Weights of a small transformer language model: LayerNorm before each block, learned positions.
Each number is 500 + 50 x the weight over its row's rms, rounded and kept within 0 to 999. Layers, rows and columns count from 0. Numbers have three digits each. The size before them is the row's rms in percent of the matrix's.

# down: layer 7 MLP down (transposed), 384x128, rms 0.608, rows 161-213, columns 0-127
# up: layer 7 MLP up, 384x128, rms 0.223, rows 162-213, columns 0-127
down161 093:430428523463500419655495544470511509458528498470379515538460493506516553523473509475561470549448535472421461513549390454487460579544564513486481437483479542529468549572465513484519658425487428558534549537476567521510492485562462413507481529506479482598495497490508541488499482444500469542578549523437466426456485461515467528538520443434484485417464540578512566433358556456572571512506
up162 095:469432489607477417571541429525549518504479532433467475565451445493580499420456526516519508497514537535565502563462457489437485432518482462480586505494484473570446606478476506550561515508497434502521544499499490471435519514502498513549516490500503448398465467544621445475551535504517326522418498558487479385543595479505460578473566556549450536450573445531498410473521498526467374566507
down162 103:413485474563540490575536490462511541501447499423494517498560493437451461577516517496538602498525528495531525500490505472546616517510454506542577511463460432381449507508468498448477505517500485503473497504470562432434450409611432426409505508439405541413533566490492521631437503467452567494488437568465554479579569451544488511469477527518574568470592581480491427501548572553510405503456
up163 105:560586440567467488466504486446506516473511511613533489399471526562556498527492496535492494565480429586568545600499456476418543504540553466481523525552463435508524527437550537350552442541498431446355509528480496571507483476469457573488514505475473548551493436484454512480419476558377554501494545506497512575517475497428525546528560511453444572531478417502518449383473536509514518437599
down163 106:443482519552522577438411469462557490516411564589583469461420417527522478508396512479443512493472525524449504543513501563545431594530458514525486516571512586527488502508502479441465484595481573503534549501483549470537472572510395521505603470505510539543565454550451529474533482464529405503564524459434449536560533511559501440516533524578454453425448513582546500508473544373578564387461
up164 099:398536536535556530538505397523502455509340494491552512500492470481469496576448490498535496439509511538539442545557519526591456488428442502554511505485491449454462549535437481447532517538492480510482496571538406509495427613536526478541492490358551481529494475429445513494630484439500523473456431425521530464409414582496474498516532578545525475537554398434480559469536436513400541514563
down164 101:520555547633633500519529512530473496567495407566516502457571458448485507475465552446549502460485452592512469499535514529418547515516519531504559486510432481534461399472519493563460506456478437414502524560416505536580508510450543485486533491456456361512503500565523506475486570461505452573555492515570455531519426448397574582452411519514491499455589455578587583430544459519491467451461
up165 108:464549552478538495423574511533505597480465392501566498568549553562528534336543547585515469587438528482546492468502416506478441446532429460488404471495484501524418458542526513500437498534541515471497550509511507608429483535518552523603448469491541505453483513463555453533543542439523548478558565435419409420620459492544533463516469465496476497393438447457525547508560504499484468541457
down165 114:431518575573480574456525493507401531513491501502504491530546541531583525440434570519517492555518472473572444529504414390531430470561498414503502469509409503558529531503518440499537500522559504550612498518563448543529509415479513487494458542451458472432558510460532510487582567401523609492519576440506411500551492506487491488451464406451457535427354461477472506568500432525545582588454
up166 088:494450378558541461494487549484450516550573553452470566458495497490519484411493414388528496489360513468492533421542527486509423439502573506581459516594473483571567565544515525464533454527556543519515495528517523527481472490598468514519504477506437588389521595546474514486502504565465372441442520533417527451465495530539432567524471539440456491441492403563526481496575477479509515429575
down166 086:521521586425593453520501442379484562464507470582547457535436573521519617512486625447497462403548555488478526442545538449510515458483435539536599586486491524395493465472459520474548546544540381491471493512481546513533564510548480494528416488420518517481498495490533487489567529493449548508437592466531409477458543499482438500488480573385496510443487407532443480453429443444503460517539
up167 117:477476579470403442473534464512468432418506484578608525473433458503490496515479481534539486573581452438473421517424534522538462463493468600481444505519477492504457537529393575474467507555495500508465514476497481501544501640504585563558584527482607493531439531501476540492567493505508538517499588520484526418495334517538521656530524453452484559541473502570549500463433531470546513448524
down167 108:441520461486445562385547546459541438488478537517514454561479534388572433494512591473571495492513490476577481522511570488506473598496480458521512614452517553514546514484473437375495544525534550432500491490503496470469586534497489516434473550577568492420468560521485511462433444496491472436386513536401499514508565398521521455486490510462561492483391505492459517463510529358578425433445
up168 098:525511485426533497544502498507470547471437450538460521467561470510577555517512435582486480478453546492554470483461410431616453529522563502569591508454395481538561479436461476509461465567539599539560518480515519511473477573448544494439484578603498552422506526522525472620513534527541405501531459504468552527440613591518553438460556449464541487438466440530418375531482502481531517568441
down168 105:500514497493582504476455461494459508407442447422421457454480414450529519595480494393455527515518556543500555503495561584540588479534610458607561457468508433522485461448475457536505459617534533414567516400425554538466482508445537443437506474500555499446477482465461473469535558572523516476494429453529535542493523478528476472423571528444505507522500497517528329496492614556535488536515
up169 097:429546511561488554553454517508329523499480508535475486427528535563478508538572519507549487482517459450517462395495492457525506591533498522458470394468455462544562448491546473425465460473564560593491572456571537469453494583565454456465539533447484535489462449530567533475474522432578460453485508498520525505561531378424466516514518513454460541410455508587416403503405535588518427459513
down169 098:538403449463548449501520504558512535405556500538525412572521547525462529490535465509417515436523566544522396438501523557468488497475551493435475531621471518499498470499480459550532620509497496535507509531477540510544468507477449506462501469399446479452540508406497515527465482613504503614561538580405464580500500402394530455513512519433507549505487515491569509599428384492525613524474
up170 091:496495520447558492529561422539465581494319530604535475570580514518451459463465439600470437478473548559470520493516530505518508480546432558509401528444503531392503436532463460465439415518539565559474504415507476556449468542505501393530508496550559477442415426457624461528488502511490490492527586485505552445412451483549521509574518519513464448556565467526567520535526500507570522545512
down170 091:345537437542488493397580458507499469547533539515502499468448501502426520496491529477450528615536496433574531492519540497462468508603553498448493467503494542507452427531505478440445526477541516515467500633495575533544571507513428411440540444513484504596519496574443483540498437482502536398474535445538473501563517461445492508585464410491375528502508485503460565424465498410482580568407
up171 109:484440564616531539482476457437559492480550541572549500507466449545542480513522320491529493487519472464478503418558437456439493511555441526413566526510492564535468503411522559472650535545471446487450479546492479404488557407525490440478590500400551504478490455474574449488497462488468523540458482410527530501517474461569587524501506585387529486526482485508487442453493482591482465484424
down171 101:470494573610523516397493471561441489527537480583517499522517392575475499416505438576554589518534507498570454451547486564495545418571425494503554494414473481525479498491524510407518479528546456487505534491545573478481534488377602482519427484543449552493520456529480593509515427586447563434379423482479429404551444455541552419498519510488510488502488499462501476494501419534554467422501
up172 100:531508524526550567521546534424497497562460569457509404595545484468460351539582457526418504493508551525554476585509538482449497478443506585476417475504562448515564541507433475652461522568462578470501463520443509549480468520480437498527454566438434529534547587558435446531422518560505409499488568495482456550511443497564516601420604562492429500452468481479527484513499476466485524468506
down172 105:537529519503460578457506451438494498421478456475484408478577573327471453499483392540486429455455494546476518548467500491437530550462460433564474542538624489631547544423555441512551558588477543498557527524480445510543529507423531525562512480541513436432466480507432458545456535512537502456502595467466477565470447506513501460427463493512460537404553479542561393501555578510511481478479
up173 083:490367495521460578507484541469475569489493528554502524485430569463386498492478530441469564540391475483464611487523491479432539467392505463500490554551357513483512470560497527455559515423509463509542474507456562483495512481566447475479440448549488387527407584492533575484478510395407499464527533576486450483482453529407441454480492548523504477396541399499461546496448534508493483434527
down173 077:417532399436513390443492449505500459468570467500475369527502446524527555508456586451487472470536451482533452516502472560512546547565485486400599476613461555431449567434510468504469489495466498531539450465512469591495516559481466488482536442479505598455592447522492475536483498485461606519435579466552542504553479496499503515473508573480549496472530549546543377440481443483484344559484
up174 109:499358504432522481498495484546503463450459521544566506541511571526514584494516427480607497534389509528443464434455467498515528538524459571523534490510487503532461553542479538498464535426475521508530369579471464489505580458474590505533582490429570505484506526623453417541491440589492508481396513411474483435526471464425482579524459428521651474454521432456514564514523447514477542478516
down174 101:510468546460494546487464464555438518545487492516430559620522526553507527463551490564510518429419523561415432445508571529562506536501507440464510445454468481635503549555544475527459525486516545546444509505469484462473393507469439571511491419526566546402575527515513443440462468582495539480586525411443573446505358623393527550478521481574515445518502494529493509511534511523454465534424
up175 089:495452474453508565527574473412583495492518537434571546401533473495502469491498441488485495441476517485495500523567495448559502500458537531502542348495484509453507632448523536444474506604488436568499534544526406503596552517491455462532488483448478538447503493495451489466472513439364446445483547504420615538470556469478359447474566511448533468427498509486411496505559410538459552555473
down175 098:556508544533458489467505467555427573475426568538529473537521434467472470530493539472459523444440550465512567446400461575462524511485438509516532571447556466435413428552455487529521554427513597553477510565388609545460484504478443505496467499506512543486542499442531479500456456502486474557548421571645464437597524571490474582475484534418574436483471467501535591502456480389508540440543
up176 099:492538474484484445507506431399466540467438499465524447500537511479529438593465492504484461444480495455521493470502578511468471490454492465483389424495436493489441474455381556466486497477541518563395512589592536505588519447480527473530482556555624558584417540525549458514553492470391531553470559513496472546447475472433478525479556569454495573529586477457381470497360463558466534466532
down176 101:584532476450535505524440502489454518366539540568545529536487528432540553473441507447519534451520516489475424492443521524503457449469585565501523470488522495531462557464556492381509446471387475610512467468433500514547533584538560515476502345432445507496518540508533575411493492562542496553493566602470537421460502471498532434505447536449360467424489533554440508440458475509481529467429
up177 101:462518617494561479492492578439461491561520526523443479505430533488460561496456495535481418542470459570497530533522494450547560584439518475522478456505418482472433476433481437381465467573521483436523468536408574561393483462544511532488618465438517477466540500496480559508544470520418479408553409494527485429511510463531503432550431509503499588481452518542658535543550484530550582523413
down177 103:578422393472487518493510512548442440486456592477545571486505463493517526508562502535509481455470464454507532530552467520421475459522458456558425567366407537507558618476521496390501541611480520551507544526460518509457486508462401518521500573460511459423464550495473560439439440546539557427489502467435579436578523496470431476471533419488427475584557499515409461473602466542531480483476
up178 108:542399391477436562544503500483486615516552547462518493481546508550532449442508472515449491542515523456514456470560408456602510584426439472493488470467548404484473471559579590554494503501487521407504500474490498577462385518539459510572501500537535573514554492489586455483471454489604519481511343464427518504530630572447511585507515452447550514506476486530498515515568498426474517550490
down178 120:549447392567544409472558435462542533554467539429507493475534487521542469499552508387455521453518568451399608448486431554531501482515501549494566461479496505563489486526474529551550506505609489438332459519527479511458446449456501487566489505492464427461441494512572446529539474591590506479552414500561513527521473489482494554502521571407541505457481596615533463514477526428437493565513
up179 094:539460505563517449463591493462486577509554517595410559461506530502432472397422496512459560470527422559497498423504452501526399462486539529434460570445443487533552504517491632415461552496521438415495493515499483508444516543482460556489502639454557509577484505549513576570418457530473487548468503488547453501468552414496365555499537411449522466544511515550508410466534486566530511521544
down179 096:488566495506472594512472431581463550514485486478511445462489474474528453530596528435491530521515598436440422567582550489468472557536533480533540422518485473503468526460444486615541529495425546545518504545487504582528541428523499501589449494532461538510437421498497500458622508579507571509530477574426488560567546584525537509588517469476450562405517471400355486424503514449471562477458
up180 104:468565498477553500456514488515486450477532483480495574433520408573536597458419524431440449486481600523451518483534455440470483528473507517499570557446530485565530459459587513553472487496538543502464671518455612469517483578442556573500482511459465635562442475474533461474498508571474544451494440476483458381510460465524550543515436438527560485374511491465541440574538503544538437556480
down180 112:537581416514555546455539473433434513480455433545557476490533357470477583451492542416449578505421511555487470503454492458464542522455488555515548558576414409517565506472490463461470497505523515545407555533467583579547439509448534441540454522573420490544450534436481550514487522545531489640527521530563479480408539544482508543428476539541521452451572569503458437562443409532481497518529
up181 086:470512514522505465530532441496454525477563434581497602534408507533456516509490552556441513537477509549504451454515437545487466537467495536471502407448427576512525543489395512558509537487449509531515398524512363527470555575496502611540445499410446550439542515501502528456477483548597530564388491390482475393528448450408538553448535535558484509467503566563543552399545566484487490520460
down181 097:492425569495533495531550453447484464471438519389451552566610451432506545570487611412506476574553489550509512550416556400564496403518501397428527553478496518380483502485459414522483508499551425518512596506503532537498450458383541503457522462451496384521544546510436509518533503406457430511544513543538525515528481457498497512565489490530439499553463391553488511516473434460512530530495
up182 092:495500543474498572553536487414495552486476548470613489571378491482456503467534566454459507467429460511535565524533566448525529561548453572531564545498424438512528420488511483494529500488389589449494470519482504564482393506522497476500526562513489551494490461411493506499580535454709524479454480492531493546558439468461487437483520508399467461506555534502483466458545612493472403457422
down182 087:543459498433522594519457521458490611457490485481561402447526508563521554577515430573504441532545498493483514488486591520571454452491495457418596561437632476508471502427531481456410566453502529480574503515546474451424552461399518501467490586543531470415558427474543611468481526504483391498424417494452575509485487435524579488470511524426479516534493458509446542473547459492489481576503
up183 094:522509486449589544483449506467463523543515547440509464519422507525383498552470521559434469500583497519528524504521442507358598566444456594467448524620441511450522469472563433526459570442454533438448547542462554509462570491417511495516481517516541508473498495468509461565587516451516484522525498570557411537575381431532484543538533457479413574528509456483546421529485602496473499481602
down183 094:519382496434418447490503484590599477467573510430432527492454524586507549486467573453411453436546536502516559484522499511416516540455544484531515582562493517393479534442513413462496548422446442483480452610366554479529600480523539502523492404522475493541511512555475555517447495499549505472567454441515485484563521524496554495496522555457489543480567462537609500519402520520564598540506
up184 094:473511508490548531544555436359568533480476523536472468420458503565555590540483569505477530506382551482565518447432507444499651550531559467548478474478481508507486449531531560470594500445512459477417454461552532437508447538494457465440522462540505524536400576482472541471534509513568502474433538457491416550516592515465524423426521531477613534534509379491522523496525471506477470562620
down184 097:498469599505506515573516496522498483566535540461501447397455540491477532534447527599457580541413476577518400523463575484523610481547547528548492579451564536523532476458528541461575449527494476477406496480474481523475553476462622442584529454452506399554467505423558496508429560538452535603497496461523445507496458511490498449450507500547463470487585622564555511494464420532457392446511
up185 088:493453400598542478432560519447503502570427540555518470423453471581425431607594497596498487445530521430506509502544489499539574479509507468466543550468579547452474460486527453518533433524557337491534549489476519491550534475501439491444586482443567498489479412568559526478503438521476540468536546500466504556564525493534566501491679454474482468550467556439553487436493553496517453474505
down185 077:490476491487483446581459487494533418498480479514537535555526490514604560539443478573433533610522574525534514507473583521584589564551545646454546483473493429447469550509464475458576481503505517413536471490526448480426551557511554489477387514550507422593543491409500537595503564628569434437481453464517488496571481511498445488469502532507476449491491462510425545459538409530516519470417
up186 095:538466488469529555476456480562626540500483476460592517551464499421291413460415652511468517519532499465511447494483495473527552546473494538580481435537481489558626473546513505463370442553537545477463431514475461463418507459511545476574480493469468435479490551481435527553464519453489518494495531465439440502498440460445508486504485484479573495581515414512519534536553517413470504526544
down186 091:396507528509433517531544474440462443538486449546531354541534565534532511497414558501494470594459543465554507501474458468461559502483543463478507531474466371488488475426447453514543545514462522557429580518550501589515544668427572491485454455486481489439555490512522496463503523491571518505427425580502494567507466538491595391431439518531467506426479565504459501462502469462422396505495
up187 091:518435538401479506520410460477491532504500487534521557468473464602485506427426539473520483459515565577478517476564489534443499516421586469548526504477502508492519477440582394529496463562523418560576445568499494386490521603556443496559519430547473635512521398501396522605487508531465553484489469530405461482541514454493524425449494456509607487485526482387509484526475528588545523518482
down187 091:477522394536553504457581466564519500458519440553539467479503496395556490437502468476470528532406518470514474539536501498500446471562503514372499491446541555555594479381487561519496483490434486386477493389534591549522558593367537462496506531473441476520499475552530430419519494476475490523430443593545427535527448567548518435485484557558471484508490486623446556524536494454494528506564
up188 090:570402456515468456495439483447523579449422480515538514526455486518510478524535568455532492501568480478539437475630548464438493548505524401504444526517411488546350486512501515588524506512579495530520625474482411449458427525476581519529540530477487563510533591502451466537519620475550481514419483484528453569518538524451457557547470546525534375516509496529500491387532516567405497486473
down188 088:492480580611512551428531453608482452445488470462502469464444475553516487487511468457523520516583615519472413430555475420523421500544480394542478424503488418523502491450554567549502594583558522498477528467480540508634431432517525519511572509488498399470386545469498484613473488517508565418469515511531564506512467523432455525398442471507492438482524532488509569527533553545517445454471
up189 101:530478523457418463561507475471482453518561492507454536477519577588413573406587530534518432460429491463471472484566429530463430509487518491488506441336505432420500498556481517472489449542499537520460522473460423590385426492540537487515458472497442515583463474470546698541580491470443466496493589498533494570536544524462466513449498503457540522497415497501533520510511552511457402487507
down189 098:518505439463477515515511517538526476374500432527512499471444492491432499628460491534446502516542505441557472569493491458521545432509464568566481529599468627573440559476517532369433479561513508502456429474493538433542500525564432483529468456561468567555506481442554420507465431468496398433402536537486505477488448469558541506490498543515357512552519506552441474557499521569484580587549
up190 090:560461545451467574502439485466529507540392456450435523522586513472501471474459582507488440501491502571500549497542534420477505573476429534506551552492546495503600449559475571521391477476496613494502476555433527505474485501582495492478436491485560464513484649493490551439447462508451521537565542467421528512532442474542536518420509430500435510458454419488568383400558488478422387443510
down190 092:472492560581471589593489534534529443516519575603567430501489600519513484454429530534444526440464528464553480435454525458478466438432447492565393553466546375486479558489533551590620495521468414459532399519488501518512462466577549500537469397502511512521474579601501516420508540521573590446550553454461466565515502490425513495482480561474450475535536526488494489451560566480468533470493
up191 089:512541535487529472604504569452515559477460500490542457519535482485388471529516467438554463494442430593520549510572486475452453640533499494542509517493429530546492362518422576432511447494580403515419519481531541461527514505453476515487503465459481546419528586474557509531419423521401547515488563491417526561512583541417478475543567517528509557558494404496472552441570545532425504504438
down191 080:583589385582491428421487528446576516475540492515508483472476362478612551548515452452548509500485542501454405497455492391500475560485560508456606520482525522510533407445514515395518495494535488483477483461483505498584434621496588483433508490437588543554468564484517497473560505518466510489473488504489466447490462554493455508543457540364462494452500610494443449549501491438572503483517
up192 083:497494559503472551454452497484438504469552565513494528534479494494528504485524379411566444586540486513433494610482520536511497452503444489467499459541629497509466475515469415451452551540437534509540447465472457421509539473566566483459505482512576421363502415477633432549532539512542449552545458529484524472461485477505484475491571313422501488578422486458524518478518545513573497482550
down192 085:478445451490468437444510557469433424456496431495512421414429424508476482504505573485368467445580523442538549461496421459368519604521525603558498475552444489529528538487528571504523515431488453501463543548590481544522410485482515525510556529527465569473516567486402591481486470509486549475414496513555558498481505550510569574606554569547511525466462501460530473544447470516397477493434
up193 093:493475442419476573496465477508540645448546592500481398586493536536484407479413473413558446466460518393414506462512566499562528578432510543439491550504519468600562429491495503509536494451519493551544449534529514455549465545483487476526458616568496573560469483499555500497539495438533491470363571492480434536521496549544543481548490470530509515462491503356561480474452479524466555545523
down193 103:432492486429489520361425522509493413452404453509433592470499607493500581517530485522490598524546393577481509507491546459444483468546507508511582477491610479572587479576521447489452479543518501491480510506513521434567524462454447564505428452461588504426527502502452595506472441407476488538539617483431483495512491475524488507623559429487493478555459546539528482521523523405463492538492
up194 087:494407472604399562431502624473436596475508519585483560588517529392432558554543387484508457512497534493471508545428547557521499495492442433452515546460452548491462496545431505474499495468478423490484481472506476506484408457562562479508524516545573447548488443494541543513384545537504520531542522616527450515432497478478494553464528527508400446472559508592501491485370496470486528498571
down194 094:505439515591527579508580490483501469515467565584565476498457521477571486461482632454454501536430554445507449378566477572437385542470476579459500505423465500467496475444492546538522526478494563503472543394523510466494542475416521503521532480454448500567459487508504441519611418479428476537508501559536476493599466504531426432482386537463513472449487480550387453486573460441484440428473
up195 099:493523465562493476466459414508508438468469426506428568460470483418509462538513492548551485509412449539451588482409430563645507547544524511537543463525532511495538485427375485450442489356494566495423548482504501469494535549483556503460473513490615589487477400558626437539514531493590484444563629577532467530497472492498490494450532513467490522475489536555498496479524457534528517555473
down195 100:474495373383497443472659539431423529535507532541551534494482524526627516483497550448490526501514535446572471465491362508405551474571452569626496551456615491485543504535562468478504430472510510541465538501507454583447543514449512446510503487453518509439498580450453525448448515552561439591499551432506471449518473511560437549448585537486444475511520535505528448483493549484499498505503
up196 095:467478511509557456578535487532500471534535448419471533533569474482531511579533431528594474644510563494543528420440444472531527491551494509579510379487487499616520467426534554521538522555409429508445469488501565513440597560509566546551556576503506552503538499536551575569514491507391490482482513463423582519514484505492453484366439476516497466498569519541506488542562442586441442553520
down196 097:519522411511630473502469443492483532531445573469413435526472442538447546474445494500477449514569508425569561519460453544533525514491441560457525617560539557453541467628546499518603538513438526417555403515421509404548524482422560465549451493486505532599488616538534431446507543505426474459497485514512434457452511500538494591526498467524472518518529539424470499447445417504437492480480
up197 104:462477509484470472514513454508478518648441458550503434398510464600541434461506509524548475512530506556539545497407426516526497449506497502407482585481581555505445542485489524448514517500503492545495533519458435530578454543459536430516437542625569490461512535473500432454526519451475446526465518516459484291507458441504453504366470558517532541497517602510527477464497507522529372521487
down197 107:502502497441462553499454413591460546482496554511482463568507489531462415591481545493551387425523565584491509482491453564419479438541522467510532575559523544601493512577515518561516554498470511442514608452463537537529552496424455524572471484524499534528484531525388473497489496428459524492517516508535505475584452582460512466442498548443530403489525433470490522490427526449545425533302
up198 107:397484532510583441403483451421483476480520496479534519569429548522589463495539564483517446458473560466464512644511512498585518553466508490508456524566510508491400569549531426457453438524591585476428527473544501538476497379498457442499483501401491466438425497455447486452535546555519455380454452480542500469502523484465517463479496477526635542514513498610467454443545457464467462573463
down198 107:531570465449464433428514457507506498477494523576432497520421470465470434464501500490446546543545480487540493508515534450519522545532461481568524521435592548460504508517556406580508476445455541425413537541495525446444394463491521493593534505402490378467483500511494510490475494536420449479476574419556511508423434515536538450547354382565555499442432526552486504565479534390503564583479
up199 106:509563504468505533504473504438531462543584391481599493566550440469524472417487610452581520448447507555463526492487493429536504536501490562476443513552521497525578476476526436481542487460365531580460420518455570556530527489458470541487482513454446513485519491569439490556563459437528482521403505507442514507462548501529580383469492473518525548435397434378571506507483421525476403579563
down199 114:526447586491490556596382571452508518565556592458495468553518435424465523459473609603491616464567453520485491443458553491498522519524445489507442489454518479475485562458499420504481501465523496567470407533532511448479512427487532482566423571539529503528525509499480459556432504426443537474501515444552513498521566400422549519518540614521422541453462506479450500575541394468555426547433
up200 114:420540488478508484507415473513476580429420448481442539527486481474528456450470496520633468555419592526377525515468522562449528550483505498608487484516373511520523537400454559498491552508536551480469419626484528571423536484448495606531561486493556500542540492494425570488501496448522505479534473550582537465526603516500561466448460463462541564559507459599530493563450445488463495547485
down200 117:453533521537444576561422590509496537474470505530470369531502506533524538617501431461497438393536579532436560503450471469492495423481525519545490551403502558458484543503476456428577521478518451535553439532569567440497465570552453529641543546540583540451544506458489462537435524500518500502550528557479441555479510522522589524432474555541469421451445585493527521436595524524463497497410
up201 101:452527452590525492529476450461491429540482478538482603505499482450460385452477509525502431584520557564515493545510515563461485551352557472456541509463487469433542426448474495388398475476554582583493513514448467480544429562536428459570512604401474471472546511558508479637433473493446514543481504542487500563509472481452532467517532504537496478535388535605488466450485568510486453526529
down201 103:582567568576514489505537465412439357528397471468496466586525525433456409453479542523564524424544573506485468451524440501620467433478514563549508580518516528482479489541499508452455522465525612527489445563442549505430416472569458438481590433415513529534472522458477449460529551475497468496469540542527535483540475533571416575511466480449529503486469413537490526454549457540538410572484
up202 106:546549440528558585426433474514471487563447461499481491538444560520434460486520521460581509519498543521494412427548454480459418501564501603400453543419438518521503488463508519513465468540552459587458481526512573503511549584419510552427511463499506578493536552380479521551449564477477492454443528518426507477548526460419475432613490497501528588423541407534531592529374466558519505509501
down202 111:561570582500549519417409466524394407536494445494510471504475518509505427471510538521503428519466497530478490502475509418460558490425430441474578586487510431454502527472567437447474451421601518363446488565482582495488491601562502490499459478546534465507517524514582570571491585458510525512554341482553501499541543463399486475461536516515492468531465505493531541501414474531566404527485
up203 097:516466496576588418519511426466477515526504455487552679502492578453563538513400422517556482516408491478508511424481527443481590531455468483551484392595470518548439506416475525502450444511517558517496404489518516478478546516460537447450478508474600513540488542517550547631538449515503428489461528450509436618420507550505503485490478495431495532418595529542484515514507521454566537501442
down203 097:516495447499508510482536389515557554468521525527410484571649434570476467571598490478476471516553463480521517569500508512421404537514554524471503469485480518559500443591535480466522474477465511428448474506520558409516454433435410551572510518526432461501448551529525509424433463503448505471567602520522514488538543397484419533441462500550423578530546622480547451440486592491470499466567
up204 098:497486530541478535461529416477418493452528504491453578491550491576525536531508578536429464516464450538553444403427538542574440344498530444410510502431620496489482532493528506489494480440542485456479409511488559491431542481518541601510470608498497586491540584444528521476463547440451555460457493483501453544479549481540512475559457614460533538478500552547537543482565472511490393443622
down204 101:492552553456574479512474531466599500445496514518465560441502541445559466549441493483576498428464502526475533491495456474444549556528416475497550524464478550496385512470411561526510458454446491472465497456491334441442541562456518545514537438568485491496437480495493473467550543414492522500500491425473552576479577491472530450523644575497540494505497488472588468482604645429563490437568
up205 093:494527449543525533471506542490549516490506378441473411439522470628446531550444620477488549537537520597368533467455456410532455508453479468488493490472436526449540414479523478528508463527508576516468471521447441459525528455454561452600523463528468559580479528425453620496599516485480513522552570492459529484500438437499403478496429461427557461481473460522511444507486538592514573576523
down205 094:495479536523562407530567552511445494464413496462573573494450457451602454458558597474495548534472493410499498510421448414441473512516539503459408560445453516437552540546431437606532610466500455523475502502607471554459439525380514534482492419459566492496465520496424499512488431537503535559522611499480528479474418537549431447519474517468490517463588532589545534450473532535560494541497
up206 114:498457435481458531488454503435515437540558436566498489478481404480536513474384574591541499458422539520484616456479508552503515521491481547499489447482475470515523496427495513537528463519438472586469422521429559546520500508474536447516431521616540551520549608508536408546499622595458549552510520452565538531471520420547532473551497562469590636446531471551532514544464432424501448533460
down206 105:438436522467490559485476453559523544496489530462547485403423452558473532552418533473541483497629438642529527429484438495372516449466457473471461540496604486499442492437511475502558426446492468463478520532541542585485534526425561472475500469523584505447481455542580526546474501482427467479429430508461510528607509542544476564519510510509587476455439519537533535548497538671529479459471
up207 096:539466486523583517512583510593546504520481418532482448468487396521444494499596618516492469480464552437472442517465481450538517534475477465427427519453486563505542518564475423496561417484431541473407491648461464510528465491519468485443521470607536523495372473422525534458521456508492487555481516544515522498544488510399476467593523529490525521532498348412446498489469503461441502394534
down207 097:444456538518472490561475458576434511504517473469431411417419331616510491498411459539509511590494497445534519451553468464519518558510473515482483544516518447488594484542498460529482435419489465504487475582484554485518458503538541376538458458510455492546490461505530463518544412536420480566538406529558501440426448490476544571480473543563508501460404551602465436481456489532539492447611
up208 109:460482541480493485503469513463498519535471468511539503453534432454523503454529574531545456494483551610516490500557485397537610518496454539539547587444439464410490516487554483423444502543577576438428451519475530533537326485468479487511486456444487454552510572594496513435474461476496388437535524565445535491548458383500508433484490485423477586535549558511527439473404614464476539482540
down208 107:461473545459474556493509440623520498504486591472493586451473568629527620467500543514660556450514495535510414560536532484527543487447605551453423556511564598488521470519437496534510550501471485469391541549464454545410493410429496486542447486425506510512465537561452456454523448396486515465544518489519445525405545519459484543464566494521407534525547492484514455461463517498520500520490
up209 095:543537556472530509506460497468417506447529438571409479471526463390462464476544454464465446535521450492463556517535520518473468504507368589522474439522471443514481494453531602491515574444493498515453473535438553589505543611548549587502595497563474416508497503537445463549475555533484470545462569527465521539580499587585487404570586427540542452473501500483456522517512615382504518523560
down209 092:416574465513497490374470493492635449540515493434496494543460589407439515467517512518526364583562565545524390497476474481485471440489553523497429536457477494434515505522464515463549502483500429507489478458499509419478506441432528569498537521409484458475455485469421405505527521562603523495552549529444391500476500473444468405532507488595531516535461560488514495413489438547492598470433
up210 085:455499602473483580536465516491529483469467459498529390492540530451569482490467430478462478490478548449486474499376546594574524469525463499499547513525551446554426530517365472413494462515563492528517451476604555538473500509541531485598454495469441460547452456541455519447520482460387478486468602522510511481489521524593561494459606536510506519536483522508578561421473602557355512514437
down210 096:483508482595513503474410508492440457564583551512461536491455507527540535477467553459515517426454537497491506583486534419447479511556500516578575553481606483390455518454431555500465551520499437520473529444453556475480488549499480505462400460572394438489537481609520456521485460529569462581535612519449459588492500464540518461310436522480477438471470532502498491584448529559489542453516
up211 102:468435430525471436572451541416575458552506527548487553508445552540490511542568453559423518470599481567528528453552511541522526422397526519432579490533477476552509525503536513588462524555548512436414545496434552549538468447448471523536431505437528500509477456404438487502561479569520568568525377501521496487483583547455499473553498409510536558486464493426383530439431418556551490438536
down211 098:512506469500548481447515547449509467639555451523534541467366556433528458579520457518405574464430498487414476450448558503487612519497527584489521530514477534446473453495538590563526492416556477499370539402535470547522531514481569556492515458500545533469558541572453543459535371609457465535556480496474519558523492492534551554496526499545470470557475483513548459519415518467541476431581
up212 100:530498517444414505485514505525478468479479455474472445529539453483488535413502545478546463473525613494469469527535426515558489467486452577467581485562502529537533432519462537579446504466497515458467475484489478497491539464444504427564606553438385491494381579514488546436587572702478460592514524501496403470573483501538469491563568548501526420539557494524466433517484520590521552427518
down212 098:534574552492459479561425446555534473488486545489561561429463507477568547522529454476504583419470499514477486460482541517518601448464548417603435408476515447512434574543480500460433580580532519541565554460512517594479515537443473414485538470536520447520594540475559464527493403477526533446487574454494569541487485554452503447544428410530500508517499410491471530487473428463633518618539
up213 103:495466537479549504525515493446556490547444465452512514499501515596440383504644507582416516479512482495475530545492495556516465453536445482478517556471530445499433625472440443542470475477527524550525505508519435537488517471504518568471541449419602551449490595576493505449458467400504512393483491431443581502534565441481507598583491427450529403465396554524562578517511446510449523561512
down213 090:412450493543553445408515461475425555543508546439513470514626525507529583403445533453525511444488550475514535507474481512478482479558486472481533492522501494508502555520439473454457496496486467519409533492483519480501418509542516568429509440543466514566590470472522519503480471536470521477542537550575495445575511496430368484758535502477568443445540532519544442529455566428470470513556